Each number is 128 + 32 x the weight over its row's rms, rounded and kept within 0 to 255. Layers, rows and columns count from 0. Numbers have three digits each. The size before them is the row's rms in percent of the matrix's.

# layer 3 MLP down (transposed), 2304x768, rms 0.0424, rows 236-246, columns 128-255
104:109167072136158113105164134127062169112135140171142165092074180135147113143111161148112152150099122146130153117145107046131094168166146180108136081111125147096096147122111111107108161178115140171116091147152144157185108152122129160114128085151131113096088120111146097191079121168159186102119151101079087075100080144206187166121130111093054120123123090142146190099118148119109089171162
096:142174122092093141117158148108147136144222081150134117084134060143089134128154126113103100116144194092120191105188124053122084093148142069132111100136142126122135161173126079079116132176081141125124193171053144141113119066134140121093103087083097131130163169141112111135104110108163121186213140135138119167147089116058138093078108134117127120143116133146118143107188148147128141107159
109:122129134078122133170124218122131133108137155123114149198131136113127130164137125151129169117166087076147130162068125146102116160107219165109071121062143131162122143168054085057103172080150131106136110149133092179146120144104119085106191061127109086110114161101144097121072095118145161144103102172133128198072119114136063144155127208108182157152151120181189142127127061112099150118054
100:127100086115153092097088113149131115105110075123134098138063109079149093121135143118152086130086174123071148095121120132102159101136134112088115094122145200077115079124144122106138126092099089062138049211154106139141097148129117119110151154123134131128152103098126095082131149140125183151126135166155146167113140096099103167181091161173147074162073172087093108172186138153103102138147
108:145071182169127137050146127091118167099119085112127125167200186154126088162145124149123097091166154134148154155129150110154103147145118075133141130142127146138082101077114105159111141110121131088121110195154156090128069155136199028213164098145171198137138137145080140149061114082065108110121097152140112100174161103136114127154157124160107103108097149077155096095169107183131125140109
100:178140073191158118135108142123149127093131094167143217142090141069080185146109111100152128130138082148109143051183135150170122091103152157175150163138083093116051131115123142118131126102155146216160119121088091175100059138073160128103066142141147143156141165136146092169129106093094142142156121155181161108133161127164166166141142164141152078092128118151081208117144170131124152080124
092:116166106114048184144122070088089125119136130109156144143107129155134150122141117094103171133168144111124162076127141127156130107140128113195136072144074133086148120161110122110160158088138137140113107140109144146121171137065150079163144127104092146138180104098105107165163199076074069213114169088115114111118084214143103142130161104101112136124126104121110095171112063105079115160119
095:170091136149147104057095097122114130134198065141095089142147089128136154112147119090102125059088107090099143143093185121137137091115176143085117177175080082145204116205159191134085070096134152165157105160143141102116091125185108081087105152086188136108131111123162157154123143096121179127142111219161144115185127128132162122178109126154098117155134198096107104147081094157168102172141
098:131135140114125073126139166132152162088117158105129079118105129094145091131119107113095178152087157132124144108166140094181141100136139072112080127081140154157120174063103055125159106111131140122165128099115107182091132127153126117038104120168049148153088087156056095079133159104114072090078140142152188125096125085108157159135144130167133146147159173137171168164119167151061123129119
100:075130145134124102163149108089146096111101102157072106082117123107067098115123114156125160100073082121150168105156139127173125129124114080158153164052111131127122096158180109202122108125135166129149201119125148148081141132063138127127092152090147143137119172163112188156113133106163116151141145180092127071124105135178175181155124127098134149144102131154112124122144130140085087078163
100:162056146124137084162193131121129133135100096126129111124112154188091182134122134111101185074140080081137120145129143105152151179093143153144101159166091117021106139166137082101161153135090191153085125153142190134177145119070185097151138102109104142121098119142150132108049192101098130167137158122139061077137193174101139117098131118158140147110165124157130107116136150159104161086147
# layer 3 MLP up, 2304x768, rms 0.075, rows 237-247, columns 128-255
098:108127133096120083132112120160130142071142186185116118055091157176099142162127180078161099174127135056147121157134158161169109147129134150108115144118075122097126119129094162145130044117148108092100146078089145136144159136129158152132132125178170099114101092191046186111114091118169084154088185108137129067150125129175146091113136095143111104092138091148171128188142199108106157106121
114:139131174090129159133067208106101102108161143089090039156122134117129165166107181114083108110193155094137100053061125121091124093180075095110146115119211073096095153168057111188104136127096108180120145135156073107105098083066115131162165084099144105142163093156106184117161076135126180149142081055099154145076119072141146163098137132177158123095143133095216124112145110142136103153137
101:201117125145109108082102108143083198100109115145128157173139109145154080121166140077109131201168158151094125142098144099132140138165153155140118090158122188199134108173146080035076144197155113132103084126164149172124123070172122174112109142106094131141161137126165148101116149143125148143149123143113108093119147091109172199142120064111130114140180126121082160125098103094115187150220
101:107131140158186100089102175162083138084072098196193088145105140144138075060169131159124084135173180140140143098148082140087142065157140116123122161129102093093085134133137143073078091149149149140143148124125082125188108166135162075202097150105125143184127086114090134122108164101113148188108136169118167116133117115159133117162121092127164148150116153091102116114136087100061076129154
098:192166155101181154110136135112181155166133087056101102136106110111109141109156171127128095096129108129103128114166126185120217104121151127164191082164120103081149135139132155083120107129099168086114125084153133130186158130089186139127084106164215151141116146124127095144109135138138132166081127129159168147160006102135105146198182146113176139121112138137116103157173151070115142135159
100:149137124110119090098098137112113142101155109097095136106130101103164103139094138141207091090145143146067144207131143108155118146189069140106128176146146113191184105111159122109135107152079152188153140137176117135131176125113095130122145153026101164103092123106107129123154125093158119117159089159098060180133088112130114113109140108146123129085120156206101133164198117126121144123073
095:093061154069119156181087086166151122108157162103137111084126208183158077124120131102146088120155106084139065128131095171096119184167117138122122068133153230115086116076075145125154135127082059107099126103142194126133149109130142147098195112113141146083114131170156125163200167207130104174085054138128176135151119203115108132105191094127087178097086097113131139104120155110135141140135
098:121110140147127134134057144071141156107093114135163142170165134135125091070163158133156119131100123128194121154158118169113146131066133179181131196124090131174126148188161092106076163093071138147110094146150165143096131106153120136138117131076121146204094121106118126135136096081123139110125046134154103110136117123181121165161194123162145204087112159127145107145144127173122135118107
101:137082166091126162140175151102155122131114109119054132166141094125148180187122162165100151149144140170133088107103140096124139079116143131173099142092160113077174118153094160107099144151188101129134161164166085152123133168105129121086130171107105100118143108182079135143104125170124130143143132120090165139094160192148093125155192108164114123109084098181087104115177155118114106143087
104:092093122166093109070094101139179130160154157147122108118118117121118086101143097104144101140124120111150116167066149135118111182092134184125125111122177093129170114159103142086124186148111123131198163081104124144117129124058120176121127124073155109175149091114198179118119088147113099119149154175193134110112174146131130121146143138137150093127133132125119152102131126151133126151112
098:132085105138104155189196149114143152089140082089143151128100130081165061114134137162047113133126133142174125114162128175147152070081128162142135098166135114147108123100143107152129107108239151128067100078104171101109143129066130110095120143082133122116128127145156155144162122098097137149157112130087140112123123102112118149134181088099124129137174105087160133143151133131161083166112